python train.py --n_layer=18 --activation="gelu" --attn_scale=0.177 --bias="all" --init="normal" --init_std_qkv=0.024 --optimizer="cautious_adamw" --schedule="wsd" --decay_shape="linear" --doc_mask=false --train_tokens=148400000
Each number is 500 + 25 x the weight over its row's rms, rounded and kept within 0 to 999. Layers, rows and columns count from 0. Numbers have three digits each. The size before them is the row's rms in percent of the matrix's.

# layer 15 MLP down (transposed), 640x160, rms 0.0497, rows 462-548, columns 0-79
104:469498500507499488499495517515478527519519525542513509521488473459456524483528480472504495552503546478513504461535503531488482501469492525493504500474519483492462477554528536522498524529492503502488491473491531430503512515501506467486485489
116:504497498547508499505539525515517542483507527517477462539471522497493467464560521521531465452517503472476484533498499478520502491515542539470488504514482511472511483513487505557493484485492502502449537462522518506443466502508473511476477460
109:511512534450492483525511447496515525522474508506492485440497519481506433486487479504492504516514541471492539504519497476480474494512462445480500505508521464503513496518519499489533538489516521489492481534512501521530476539473510530505494503
111:456560507506497473482524470453537516475520526486520483526527505525472459507528433505544542482479483496516517537476490518504500501520512497470524512477490509507506518540508527512487454501484525526514482519527547479522554494512510495503518503
113:488514521527506492481485508481529498508504521471501467516473516489540512511490510519519482503516505484525516491495475479485515486542497507500505472509491491519495513529518488494510484459526480498507535495490517467543543508523522487453524511
108:523493496474549494491506476451503488523502499490506537504505523526490529507457466497503480504501526530462480531465499517483513515471449492503500525488488527507461528558515460538514474473505484523519486490500475485514479491532511508521492529
113:507497547488471502505467520475480490510483536495491459458547564443497512473518483494479506487432454498537495490516510472506497517485474496506501488524530488528502497495456536479508482501483501453460546486488476517507514504527486526476479529
108:502567479470445492510510484518490534474469520533478513495489553497499495474513475526503454521539540456512498507475464504487482476524466508455545535463538510464487487475523509501524538526519470502498471525520512473554505490499499494454484465
094:515473523538500506471494541493487502487439470526515510468488489505498466534512490510490475512529508494499516507474499526459503496516504525510447507520510553518484540491473486486513486503561485470499493417505488509486532512493485530493482555
119:511523525509478503487489494532520467490539476475505485474458508487497520526490507482466467463503507475517423507478494536504539506536524492475513536514514529528493494537541496500507504489490534472473488513530504479514474537477467505465528446
111:526493523458534469532519458552518493505499508519502496470525539490512517505478488529470517447526511541494493466513560494493533461532502503484445479544522508454488461513475492483527534523468488524502470496501497480538485466482518508506487475
111:469467482500455526554543489507504487527515493521458499504467522488502516514502467474556489519533538501508514511504548544500483492540500455502505499508450484551499518507505514517502455500518496496461546468511476480505499507512515529485517507
064:538473499490495457489497528521542529483449515492532520525517472492542445430474506487444464473492484516511497513504502464495520471493440475482459531483479498521462492516463492501539492496529464452494535457538499499524497512481489532495515504
092:487496491502479520548502465502517515478499500482508486486470481528522501514482533491521505529475496486505516486502464494496505517503478513523492514488528482457527550540450515470478494489512513565484476484566520489525546482487462505471541459
089:488491505500465525532505543474511514500476498494549466507516470516519535532520466534450446489520509484500529480510542485461483535478497500475500521492493488509520475478488460524492446523551461495484464499455505494492478508554500505473467489
104:494535464461492489505531510467496533522520503488489485501503553499494516504527507506531511481463518492507533492491459485501520527467497523519465449499510498529506523520480517492512483519436524481518525487539521539518489504557501511524518523
102:516460475519518502531502455484486474523543475473505487523491467525511495482522496488503517524497528503485501514496523497486478498502539492514493493468548529453523502518515495541494510499503542494467502467485516485488539496514503490543515477
108:480510488477454457490451459569513493509492501514458478514505493511496512489515543480496502509503499512546502494513506481518508530562531486522471492492500486496493502486485518507488469488463470534509504508483504484505520482509558491509461522
081:514506486521477510511504484404517484449491514533502489517503460477499512473486459509498468489498477551512464532501490488553452532533518480458530506460488538488464526465483539457482520487519526506487510489538491485508465498497517506505498497
104:503517499518506538484493505516486493489531499535466498489488556531512495472511494474524528475458513522521475511484545517520503506497471487512544514503481478502511447530495510489488543512492531524466515506480484491478518477514468511478491516
109:503447443507507465498469493498467514485517479499534509520494480481513499537550515498487557499502492483438483538502547545521536484524524459503478518508496490478501479544468540557534476519499460533496522456502476515443515496528475505539491502
096:498458480532546473494559522522501521543494477481452534479508487505488502504562498519525519484473556449549481509472494518479517488460531493459508476503490502535502493552494508512503487495482458502493530494475521491503538539475482522501493501
087:516487466496506491475474482502543497454532506531543521473507511497540507498534526500484452518459475490498483486498515509443473520541486472501525513454483512514495492560474525530491492491515519503493528494454499496527491529510454507510468498
096:507497493541522558505509483462499520483518556525467512511471523489458487538490516480487502442486490560488488515551490453501532494527467494541515538505436447518509495474467529488488424543531467463496528479517490494518546482498512514475491507
004:525504497480520478504481494471481509468464541453475504480441466488464500481509487508500557462477481492454457475486452489459513484470506509523523493452517495439503494537487496503466495463494486472513520470506511442501492482504533526501520521
090:494494502500496503533556456511491514486491504460520497517497448476516497531538482462485496502488484477532480487462507492480492532450535525501487469518474479492490463472535475521507535471500510469579481513484518499486504508490516527545504550
100:489494524507452534516489535474537525527518513508492504471534473526473474554494491499552469497521500475471546501492502457477500498488495499496468480465501496540484527479526484514506464506519494507484495517541497530494465515507490525518479496
116:542497478496547538488486539494470504462472511489503506511512468501484486484478528516513544465514457491492511489524514519498488501471484512495477553561518446536460540463520510499515480488481479516499495480537493501497554524471498528513482476
111:502503477495496497512505470471495531517463495504466441529553473489499531496497445482493575489513557515513510468494497524483518450498502464511470526505443496489509527487464499461486479537498458489516484450478513546495499496504497520490502539
099:511528496509493451446540475501514492525469492457518524476500506518489545527474499529472518547536518539543546497496503509466521496493516508490515519547497502511483508519496512489485459485481502467440490460529513550537511455548485515470522512
105:443488513547525504522514526488557486530481515511492482497500469458465487518486563480507540487485523478529513494521506513481544501546499472489496465523490472488507531488475471529499501517462510477498496528517512492442532537485508458476546494
114:470497476513487471483539499495537464505502496522485507507486505492516508486477484478518469479505489516484488519506495482516509471542512503540474479517495497467486523491541498529512471474467535554487495509536515468482526499512512480511489496
107:496471492449500484503474491493498553482518487461510485498532522468535515518469543511494540553474485498489476453513487512472509475517512499491515498489508509525490478490511542529502497502490512513502501495537518513500550533495479487475515495
100:440523520532461482490492555507497508493492564485496489541477514462528514514520500510462493511506479517503480528502500525534509498528524496523516508508495514479517428508536501487497501496506522488518553481476498502488522509466498464465493458
128:539494516505528535464500453489512487552498481441470522517482544526534534531527517466495504508523477534493459485495492501514444522519516479510500520482499495488485479472529477469464498499471552504464518533493488516475535480512524488557513483
119:519494516485495500506519542444484498505472514488493505459517495542505521471483548515502470476463486467498471496462503525531516506491488495479515494512490499496446526502480536510507500499527503459507503516515494454580502505522532487521526493
111:501455514521543476498535463470493519482504521508495520501519494490528535500523501466472486496526482500503480507530509521510497492489477504514472476538503469504544495482501514517522511448473550543480548497503459533521467503488537489527508474
096:500512485483443475477473469507512513490535507528509497555514488477508502470506553487487494539563505495477534473499507531528497502489468487516526471488486510494514548476530472501483490485520483493477486500542505502503471536504506482518486527
097:469479534506501512513512485493523483492473524504502504531455511505466500531480493545498426489518513480506451519490443525492492504514484509473475483543488492485521526490517554503507475535499517502524532508503508546483524478529533477484490472
081:536545526540451533485509524542496508493508505494516510519499510486446508500451519541491528518504518461482479452469484490471526530507482519485473497486494511534478507489452459557512500495503498466522481468542533511544502489501473515511511495
093:481504535498490475493519478483489523492499521511524531530489448496540477530517508520497505493481453535525525504482507477518508474459533538481482483471476516484488486469488452544510508486520537463541504437481462512471486507552488533513516493
120:518537512460485513498506518517514516480495501489531538534493478495542503481508512486513461506514497448478540488477498523464521497554490508543495531523472483485463515512442493488502484455470531537482484480469501532504516515519475477522462524
105:516514505531499498482438502501527539477521508507433465453510509532528518472504501491562489500517473531512513472521478471520521521507483471495480451528544521531502462485488494462509465490497479509518527556490499508499502477495472531497506511
100:501511485502495524534511487483461505476513531463473494493502520510466510494469492496515489492491490450495507467453501504472491464504497495511477498530493494481506489512497538496510539529495508521480542472537489534521485525492535469468514527
107:498485504480475535518492465487522488501456513508486493484479499472493490526446529528511464495490500497493445511470527556515513514520458507491506540505514464492512529487490496436490488531492552482522462513489455482495512525528500496492482479
099:487506489525533494506504539535453478477517476483505504481502494493508461523507547502504485472535501499502492545531491509495507500545518466501460459499479515483472481514512530546512490505510460512462452499518547504502474506541505518517528510
004:526471489493500465496484505498464496510489504466489501499500429513500449507485495476499477447504495485496454481485475480472474516495468486526483491484492510507479499528458463519468478470519484484471520499510500517504519469456481461498484480
090:492490515518496494541478533501511466504479473507489476499516525507512541493513462485502456500509511558492509484468471473517508508502490492522482510485505467459559514482502527535449538491509460469497490508501478532574477510478503462444457455
094:479501491497496493491483530482498493539493522468484466469451503526516485514495498549528471479468423512529518536504511443555475502496495511488493482483532479512500542533494560492495499522487527477513549466475543513538505472502562499469504485
101:509523449498455494552473488529445483514480476515475507503519507487490503489495496504523478499484504542505498479449465512533540523522480458514512495458492491529480491511519475502489492505488455534510545517488508506544466513486517467508522509
095:519469527474459567508492506460467465506506541493515503475483516488512508463508451484549497541483511513488500544497463503486514494484467506490537497485502442484513509513520523497477525472517520506504490496491538507519482501508486498529529495
099:471468487464530483508463506501537510474491499553483471511494502488449505505498528548512532477525496503451516506492462555497474512498457522518477499545490519512459467500483573501511467490486515477489530451462522510513510539501494522498523543
096:509507499507496504538537484520482497510518501456529496510506503523511526439527461543525477530484496498496510505525499489490478490505535535506521484475475488498494481526486507518494486510527491489450520533474562483539495523508492504519451493
077:473469454486475451522465518522500503486533520482497492511517481467451541485502507561520499499500500513517474503494557486492498498514492438476479501510515490524496496536480546507530485450480497481510530461501466498526528518528514510481528481
102:553527501440488510509503508497486540469470520518458509516548471444511504486476505456494530499519475502491511496478495523522519508533485476520495522506445496520477463479473511486428554484517518506533521520499472475536465528527490532505453511
096:527505445504520557509484493501490507478499458525502507480510449487512440481502485512469513522477514517497489458502504511508491474528478510535503510491536490457519528517462513497516548533549531537485489484512541436510498480488469499448505500
103:478484469482521520478513500454503491512492463483554470465522465554513516504485486488499544472490517500512489522474534454482566531481502477476470457495498495538495533489502468527516512510457501457528500518526515509481505495506505550518473501
110:465500487519545531508450493484521456488482537481497466529492480496491476523523477479502531514464491503462465520567485514538506501519503487483514493516515511520513522533491517497506532530494535496428494533529482501478507510484539474476490500
102:490491488464474518495487502498529471516533493496474518482481546546493487535489523497536484486511540488515507526504524510465492507460466494509499521477497494502491522527511491503511506525477523449474516491494484454523524477478473505500515473
093:522463508547540490519498507490497486480545525537545480541515528516473467472493499484472500451511499522475504494483497468509520478466468475472462461480524487499516529470543495500475483503481472526456549520537544485505516484557504518487456490
104:521492502517489520484514457480530467524557519530442509527498521492501501493511523473465502474518524499498484486518490469549476490504517473484483505522487492465508526500519487471491523534550491474519460528503550499452507476493472478499489498
108:532524497485494485445553451494506520534538503524490533500502500516478497509503461478499468469477495508471502488456510515490497513495507453492475525482485499475477541478470533534499541493493487518497455491512499488474559474510496475497493524
107:491472508510505494464489475513520447416480505499506500518521471478492519495506501506523472496482513437500477518529505516470479513563525493475528493497546561480516494490540507499502518471496466537518484486533513485505486470524494522496476521
105:475497510512518536550523503497479490446474515477484503500523477508518508483457506508471475492491489469505490485502506501458570521480499524527466557503515489452477498472465505533478573534469517547500502513488487503470534489455523517528514488
076:497544473486512490509468486495478507516536556501453484553481537494506460563527489527469499504461501480518486489510488485500492501473540512498523517439497506490505491500504499476538482494536511479516485486470517492500521505474524481471517520
106:502482512507483511511489484523520463468459501497509498525491535480451510517452476540479454492564509469513497477498446539485458480502500509524538476528492537485552496501541482519475491531470483491498484514477510529490475519446454454536477518
101:530495507520416489499512507472493542480507489467480484468508474475511498488543452552500484495523467506490505470465509477514469493472539519509513504490498509504500482512545534502485501488485517546522462464524487451515491534514536530499520548
102:491484511499516504511481499521491505573485538518481487496495512485534507493511511528528511532467505501460490493488548532493555482500494450484500448488528482520492434536514480569484492490449497466497525521532521497529487488533497513505492509
116:481463504493529516512496454503473505494539506497526497530504469514526484477556520462536508529475537504509464515426530506475488460551533479510461481508426475527500484470459506507488506510517510512469498497480502473516536504518494472472495517
104:457504471548473499488464494479497502484533483520465506486502522570497503501509525483512521526494462483480474494490496523506509501515501507522499479493508514498441505472532496458490493497497461531526500511556518502554492402507522500500463542
101:498487508454480507531497509521474530491499480508486511458516492484444533500525500469483525513495520505536500499484540529493481472464529495520501512485474483523492545488512522479467481497499482518517499523519510491495531484525513548523422517
098:532499532478489506538544504513507513504506521488542498488496524513472546512496467477456543498513506516465489486513502510479527479521499468466499496553491534484467473464560453541479557541517457515510464485513495489506475469475447501508472534
084:501485473519486505528517514560497539482521496460440493506467457513518524533493503512486515511491497476471550506500467504499534550517478505483497521504457523495427458509461491549497484529532478501468502533519499518518507476470482568495492486
114:484526479528449517489506456497520546498510519513517501497495499528502502524524526510495487475527470467506516543530473532509447528472476520508484482490513476471467498503476434484480498563488516516509481503490520515520486498516451511508508495
096:539514511516467518516560471463506504488481527515482511516491508478515500492497444488462478506463518523505544511431510525522498474495482463501516518491532453459513567487482505479516513475488487515525477448532539468523538478510498507556497498
106:498511471463488513496516455489475544517515517484500504507507477468506530475501467503507485536472505524459489427488480474521485467506518496475562510504481524496462502527534487499505503498458521452523525494516528488490493468514493501479517522
101:529497520466472488499503536470474480492524502512477514502507466504510518483506478464552459514514487520493531466463498472479493545463524511482513529477497488518455464534448507503499484478526496499541483474463519466532469509511480531524488500
103:501543510502499514475478460496537521548504490466508505485454524499484550538503539537508474457494454478505513478486485468499497540509512439501517515518517481531523478511472494462521428519517510485508540473512475522536531493539509503502476525
108:531516502526483485480506502468489463461510505536489503515514465536503479510451525484574474511460559511468511511513516508469482489477481469498461567513517494480518464509486505496500499509514478474500502476493514508534482492492479513524523519
110:501536466522453485522459529474536481472480496529464509505497500504535461499517495490495521502508535487515489484507518510531488506469508484512527511501529508512512523457539529530452471455486514507512500522538452468552486498522488526520514531
112:533487489506505542537481477439552511465480519497478507470521530523526515514478512468492467502539455471512514515464501514512536507528525518511511490470511525499444517482513495473483509518500484521519534476493480522499540483516489491493537495
097:463477476526500519466495517494539537513503492491481503509445480453473513470470473486512491494524475511521493527530525473519507488535516538487522519514537517512494459496534494505539485471474448516502538479492485532490510518469490507477518477
105:475516468499472480511481451537520518530534538520523527492458518500467492537477495528506459472510522511497461510490493502497533549507528487520481484516493460511518517498548502505485487463530471502475554490538520525499482482526520479473495511
115:491502508490493531511495475481467456448497500495529528498520508486505517469507534494515487486536521499568513483489509537508517499461493501518479524550452551504478451486505527476472494489519453502487522473494501481511441471490501557508493536
115:490493485509516485502459472465491484501544496495516517463508496534521499464511502488467511502541531516519510495506473486522477509515535486494473482516511533512499581520478521490482541499480473522484466500499477475506436489506437467476457527
112:503479471518517503496508485515457492460523525522509488475534494524505514511454483518516524483505505550497488498488506514475504469519539479491494467513509469482529478557473476507512513536504515529485504499524492462461484527528526503535469469
096:508519503471476482518513503434487542471471515506523520481481488463528516458456517521473472548530488541528494522495476518484477523495505465485495516504533505536500528476480465498493541455453501467517528484546508491507474509481471518549520507
# layer 15 MLP up, 640x160, rms 0.0556, rows 463-548, columns 0-79
113:477519535436483514537496467533530515508487532476525506523507447515495520496513489502461462536502505497529499527502485483570515519506489460465526445467481482483453505496561487538495523478516513489551487509484494527523476462492524507519485511
113:480519458519518492496510522503482514506510469502517476535490505525470481523515520481462501459538453528489488493457504495503489526494493545501528497452495481497450518438516509529497498487556516480479489492485482447484499495484442501457549479
103:490476522495498518524467493468486480484473467482484512493451476524485492497470535501511522508477527499531550564488530510481512472453501497457488534485482544499529526508483506544493494507486473520478510506528505527521528479488540519495510509
106:478510506489498498492533504497459517489504515512514496469536428531519502506532526515477502484530511429546506548510510508502501486472486476482559466477523481468478467520512491497501511497433509506464506524455499488523485497499514531463517531
115:472491482515505474509511529508495487470508473537486498490506506530500532489502524476487505504497464552537504512477524549516510496494490476502482512503459509480488536502488485469511478522483454443505434542503509486483543497469482538465540518
105:493475503493501481506517534505486487542488488515497465524481528512528479514463559498506547498519488530483494554493509526529486463492499524480530500513527493483450498488503486522488497473501515499513485522542524474548488500514465478462481502
106:530418521501530516514513527502547512485512501486488505487478447512507491491501518493494514471550488484464505515554496504502521501484522488517536494467489462507477511532473486531467465487535505478545479490511508509519524485509497519490479528
100:471524490478509520492503480490470461469496508488519476538478540495446471474524507471476492510476526468451480512498472505528472505541515515473530493524464498469485525516534528511509497491491501498529506538441510511512438494521514494516514509
111:460490508500508461524552506494505499500513447525492498510496497469501522523532510506480498552487531449469485468516527499516484470524510483476522491537495479516548523523484472517502533498495547476548468537507475477487442488522494481485481488
109:498505493506483490499530496499464540486522427466517508528458496535489453501507494502501509554464503464497525482511490485514508517463490548502520501510483482475507528512483538522522488468507507482506529574491519536469512513484486487525514518
106:483496522507487466514454485495535536474519500539492566493502473514530426492505494560462459465510500507538528497483489467490477481465492496467530485511506541452515513488493447510518512486522504513534497570497521510529524503498503507471468511
079:502494516480485526507540499505503542473525466516464497522489523568503507545511507498492496492520477465549552507523487543490462515479531529546496509523472528503499508466514461461464516505484511500504496513475469480505488537499487474522525486
098:474480526506481528509503520529510500517459451500532480448544479510518483486544460466493480494534520535494497568522531464556492528475483507493478487519449557481492453490501503509479525482490517472494508522451478526464499506481497513520478535
090:494479457506531482519535485486455455467522526508498519469513529483460444507488521504548500493463523440521486511528485492507536480502517509523538512535517542516478501507504538494502523474472493502498540489497500507470509516497468530531527568
110:484484493539496459492518472505474483495482517529504496542478458505468472541482535475524493491513476524483512508484479535525455460495481475504533481491548562481542500491516506507492529483465472495503457536479484496509491512479517493524535541
107:463529503538527498519466495524458535507450515486486522523525483501457535492509516449496485533496506495525501498497460483464489486532515525463499507528528491483459472457511453543542496499507516518524492526484521494516537503484484496512545504
105:523485494500530507480530511493451531504500497501531522472475505486458522479509447523485457526502483519492494493519469517506457510466449488507505450515487490499498508460503504498530521511521534509546496482486514481515502481532527526487556528
093:482519519466496506516523545565500524471509498481495485482518494539491475525516524496474505520516501445502525522509478507483504480505499521506503483513496506493483468500500487509529559504460510468494471497499519513493512539490478506468481489
101:542451480502516511473535473509483496521527506484491512505478487492495451517480509474505507492498518499491571502483453487489474477519535523501486496509485519449439512462462487480529511467522480499525509480520517509508496509523500526503520494
106:490494524524480493590525531525498517452515519492501481520527522519507500528496524514507497550507512475510547517480529486496465498462476531505516492502479476514510458498513491517528510473511526481514472488488518459461466492502504542470436522
097:495531533538494479503469452534502503486528496526522521496474473528509494491478540526481509547522490464499532546485519494504447492475468506514478540489514498463485467462475470536465470494512530526474505494508501498545510514512501490522505530
096:486512524491482566533492559542470545524529494503507493497516491478448510470512485529481469491504520454534552526486547509498528505478470529492475492528518502514461479433514476510472544502493511515508512545516477494516499505526466509525510502
092:481479504496504461533526534513468460513470476459537533469511499523489501498520498500478532519504542463512468483491535550460473494483493527464486504532556507495438466486506455498464523510475547451487461517466463483536462488523518525495524521
004:507484497508508503522519536513443493493546504528554492529503507470523549538517540502515484532541514488555527536502509554546511517494530503467499476539508505545520523487480521471499548515478511547547498521514515514498518524502509503483481509
099:552468502510511467484464483529468514517517509514464509435489515556506464492473532502506487503491531522508506533507518510487493481515499485481510457497513469498503489495498453516476501502538507503451443478527538493474531515502434472509505485
101:475485526510498501499501544494496495497500495475504479521486505510463492507508510516465513515474513520487481564506500529510513518532496512436528490517477492464521489495498487499525480461461507524547458516496478497475515505506504528497514512
110:479456543491533462484496493532545501520522467543487449506511500506508494513505469484470472511497518504504492494508480505488529515515519512530457468508485530506502490519530498474461529501476509511499504496496521484490489514506536518538544489
102:498486539481494506539494506537506512494489509524498518480471538488517458491525461454472463448501486441528507480503496504573468492500465534434505500472509543497478462475536494506460525498512543490471523507504489504517462477504489494500522531
103:503492491511525495517515523494456506494490445550480500520474506465463509521517532500516507551523497416481471518506500490507492499510534529505517513447480505474484490496488467549542477478494516503500464518493497505514438496494539521501524496
102:529476519520518528491497467511490494455516480506476510492538484491503510511470503504495479543538477504490525500514540529501467523485532512516470505508497495508513475482500491509524507477522526541468488536486461537499522464520481499532495526
104:511518509506537482512476500519458498523485492508483537458535497504467500508494509520477442518485527479562477463489495539518483528482481486484519497489457492505463513504505483512528568516555491470568488493509509534489495466525514523528522521
103:507513521530512481513444509506504502496526476498481540451452503521506476515509495498494494498519540503492497507518500485527497468474501506479484471482479473498502540504499469537470547507515468481491513496499527546559470483488531477515510534
099:525495507480507531476473496498510501464491495523460537488529460513472494476469507435471487508493458431496556506520522505470437497491516541490509501507478473489475576455463484532555527489492473509476501493520496481456506526484491518497497498
111:483510539493479492530483509517470568479431516515484494482463469478536495496532549516455469525541503516491504511535533485520521492484512505524464521481497518485481507478491474491483515508469512449527421493425509522535475522482488504486511540
110:498490522499526492524492467527523475487515473533509519546490503464479493534543441447495525524501511544507520531545512493501488514494508491538481479513513496503495512505534445519487504515470504496497507466465502529440501496488435518518496520
111:462505500491507497452500505501518504504502461504464484483471481479498463508535513506508496496476477472516499551534526487517496493513492534451516480474516495480478469508501533528518517513494501452488435543500536473483500565553497480508497512
102:517497454491505495497469516543467535500514463465446516478491527526503517511481483488485469503505486493515559537521502498495533449500500516535494525525526524481510512481493534467476511488486490493457506529469526557466526526491510493504465526
098:477507473490492507487481511527459506505495533511512494507467498510518447494441486466488488534467512497482516514496536505522476456529517521492500495550499540511434509500528489481544496460516510467482505539498512430457474511493499539465478508
092:480503442486506449516500487502435505525480482538484527488520496506509500493534563510509534500547501529502530562477490508501462466543501461478522460528510501490547480525529507474528551485531507465479491529409497454493504525545507507488473512
098:526475476513497503456494547486506501471491490504461454455451503547489503502498528463459486476482552472498500493494497544509481489523494510505483508513500484502558521462549485486485486531532507528473520510509522517463505490527495507519502493
116:468495499509480430507479494499493515476509521519452483516500490504520506536470505502532505527439458496498497531479526486524522483436458514502522460504509533507477495484515512487510548478509495472539486527511512497501479482555478526496511518
104:477484477472470528486477570469480504512529505511492502532483479498453452556488508493438456518501548471493510528564507438515509495508524504540515510526464480503496522527536517521494512506472497459553501482491482532485475537498518499516471523
104:507489535497502494554528523540447531487474502510528506498479484514539514492513507494501498564497513524476523537509481491517463489511541509467498528472473529482457535463497485507516489479493543483506517525463521468529501532472510502491463495
107:517508502510488476534516505517495515438531499498497527478489543495501509466501507445528509491479452476555530516481467473479508493500510485482503432448472548519495506513510503519483525435501483521459528491503498496494453493494510559520517546
099:504506502481483441491485483528501502518513517506508476520489465541482489496516496495526471524499415456515524540461532467479508492487484503492519556492539487452457510496550468484527503471465502478499522522511490485493520521490512494525452525
004:533517541491513502505503499516522542506518491525496567489514535531530521481541538563468484527511544543514533554494514530537546526515518514518538493491504511512488512503534489541525522520490529534529499511522521522495525513527514514469541484
094:488515448548503444511493487504490514478482516506470513505475482504450478490466501462501504477478500407532507502546513521503504482498493496526510519498552533493475508521477505527508453449477545519490535506502527506463494474536483557511533526
097:473483512536527486502553479504501509500507490502450492543487501528502482495499552503508528549551531475505486496509463530486477457529508495517471533529530512500505463490498478463487516457522487493530504510523503507554503495514472468485481471
103:518465537443477518495533520466542526505481500538514495513480465546475482501531522478475501462553489498475510556548514489502492519465496508539576529511527462499443480508478466508496513521531488461490491503501506504473505471492535507483509482
101:491499519499457490487503496528489556521499491499491478483487460515516507526468551514498524478512429442455525505506508522473483483510550525493492505541497518487526469479492509488511521537543484502488501537520506512534508510484466470495458521
104:529525468468521556473512515498466487526472520481501505510499521514491477492495520512482469484450502485575503518480497522491478473498491481469502491508513476456483506529487514494555530431488529524494483521427503498505479516544535496481466521
098:498482523485519537519475501527497505549509493484495517475478479485501476493487567497488460540553517509505533526516487504469535523518483538501470499521509510503476504473518451484507531493458459517465480533477477524535508478507474535481533551
087:512469547505510529473549501488457522515420507512460511522499483539523485478509501474482532475543487464513484517503507508508490516514469549487523493500454530506475485452524480473505509501494490539534474534493526493484450489501509508490494543
110:479507476491455502517516516521453531515511505478478496451482507521480511510507539529479487501489507503530514489508507483521435475513499498453473501518510517466503488463506489489495497480479513534497544527491475528554471446589525504535541501
095:528507482454476465492487480491497503521499504509505470489512502516469487534510520473535467485516518499459528530463506522502455491469525517515529508478518495457521484535482480473529501481482468474539522527511515534524495492479486501505437538
105:500482525536536498547487487511451486463498520479463534475478470522487497486511526518546521534478510473485508498508492515514490472513508553525539511502469548460490471496481527519509476482475488502524516470524481522481481485496496508510539558
107:514476566462504454464553513523492509542524442535497548489510516468518513481487523511481455486520498476528516496483518495495489515501513523479485505508511527450487477459526467504484466450519476521554514490477497499521492504512515531530513489
103:467488508482487503495495507500456498481474507489506550481503458508474491480487514502475468547510466473478515544455516534517508493507487460455460494473467503444509519499475479487465546474490495465544517484496478490538485500544474482511493527
094:450510508491537487480517537495479522525505522457499529482478435525524497495480450507475473486511516515506499488491501530512528493493494478533471495515519522505517536537533478497509519463465483550494516518497483532465526539503517481475510515
105:472500531486516471504484498527478509496517476506471496490490460506511529505495486468491488485473527503517506519493517474542483481514566501502486489546521526464523502543463493490503496497470530521503522518453497515470495534464527521487508524
105:477470480528539478502490504494498495501503503499565497493536504503461528490516506473510452511503528465536488493521484508535536437502492514474520462472439500515509456461520485483457529535478483461548465531476541492483502521503469532528495484
104:501453519427507493500462480525519526503485478503521526523492509522504487490499481492524490505527529497473476552525475529522514445448501523509476468481477467494504470471484496522498504452504517469549496492516501527480509488504507536500477496
105:542507476515506438539495456512519510558492488526501518488489476540516480506502505490495483516464467494504530500543506483503496481532507458484507503524497533476505472513532494489524499504501489500494504466490496534488454465501447502454486485
089:538476515464501513474490565487508499478477440520475525474507467476465509533473494473471445494498497544463522526504545476492496487504490500483532501558498483484540519546490488511491498500505503507486524517468490503492514476517497492498456487
102:450486464482504479483482505485463491537521471522465532464504484495503528505473554481567475490497487542486527503530474517513546482507547518455478493537519509495514503502459449491477500485434541449485526494508523521502491488472512475500471533
100:495517504524516498496513519475443474501462502483514527491484499551433477518495577459509432505525482521519526485483475529481476512493467470497535481518478501452494511462521523535500509471493512460516526499493519471512468475468516469529530483
103:530551467494473481493506491491531509452509442517496492473481475534529533479532518465496525462554455457527559450482487472506499464496524472477508501491453545498520511484511490486543515521521546539508515536478510497488462489493518493509480508
112:493468503437469488500502516488532546470492465471488547503485510504495467516500501484505499504538503502483491463529512482480517533489483553502514477473506502489534469532487471494524524501509515534499482580489512470482538502480503494505509463
100:517522458476515503501453493509456483511452460456495505474483483489533429507550461497478472515506513497495541506491546489491540467483528523522464505500468511496527528497513530505503517483501511504481499524474525559494529531488451497529524484
102:526517504510510498520466480521488509523489514499491494544474459477498482499501526522483467496489513495449533527514521511516521465511504530530476492544470479461509517481475508508497559489488474523502492497486495542523508511504535464412521472
101:490479514509491491460501506563530492506476489513489488527445495466501487514539488493489501530511495487533553498527471531482497454527509509538470492483521523456508486480483481493531507529440534506521493510479506542481462537507479510494487536
094:484488518505484454534483506480481490505530499545515498514487528494522455487522519516504518466537508508504503515499528507514474419467517510442502503488498488488570477515488503465522461485464533519544499553483525481519527503508519481530455529
112:470521511515503459512503536527508513470537476508488483519519476521518511513516500471539453500514525480493529471472554504497495450488518512507496484523461563490550498552519483538521534500505491476537486519473476484481487514507488506506476531
099:470505490495493493499538510481472551508493507518484522476490502508528491499512511462521509494516507492521537514519489535511546478540502489495504499522537497483464497489475502503533501482527474509466497524475466507474509516498476480460543445
108:519540500530524470506540501498468474503468489533495535510515498506475510476512540497490496552488470477519507516547497505509459528469507547495489507475542484481520481443490497510487507508503505495490446496445483525486490512480473541491483509
102:483485455499499500476506510529497565495472540490499531482508512531489460486448528495504470529468476495509519496504471514525509440504512490486475515545529518497525512472516481490556498493493482537504543528505493520520501509465476496484549509
100:491466551506513457561490543530469494503513475516469540499477465492497507493489528500473483471556506540520513502503495463460480509451522475508452550469462554522498468507497476490486485519496507453485499511478491483511470515501534520533511538
111:493452487473498551512529529498451506472504508485515545493524457472505496470534474506463492539521469484503499510483532504485474530513512518476524496468508496502471471464503511505503538490518582518556505477474536485519496472541503519469483513
115:486487505506516448533488501571495550476541502504477443483505496530521524518532492496497521524460491462502497546515533507462521469497536506533455505510498491525489491462501524530553530514492478516486523505400496494490489474499481519505505544
109:493512520504523519509476471485500498461510497519551514493473473467510472544467497470464446523522497534517498487537482500466490495491472472482509516529493552498485488477477439487522469495492513525483488556514530502555462521491528522549510509
097:493458519495535480499501459482437548498530521485469524507502507528518494520500533517535483498471481489482546499519490528519485464494470510468480459521485497528509516505463523526483493502498515517489467548512507496483486439509527469485513502
102:524495511469548464490502516492458484489484486540499507496484466490515518484520492514513458463532490507495522522532506522517477512467452490500496476538516553513478462517491510504504486488507502476551515541481517479491451514481513546550497472
105:497522509482511511497509551506471485529480439522512524472516479487510444522495500509510482489521478515471495512536493559529440500488504505507489496501527462499498490510473479527508486511500484452459449525471518513528499500469541484513520489
103:471489476503487480510501477505441485544511442560463523510503474496532506522557515434492498515544510511457541531498547506493444521513516526489461495534516543484532496462473489519503553474465506520473493507502510513525487469487529494519528495
105:544485496492533495512508515497448445521483556504527539529461427508463499493491503478447522498505498508510492535499478504492501490472493541502510442484568514507484509484512503483503498509480491489530530525488488531502470514522484512529502502
107:536493532496499545510520498521490497527486452526511534465498470537488464508496480474509483472529470484508516505490542512522505511483521514482538483473518504529478501487504502511569506530514526468488488532454497527503485457516456459453454541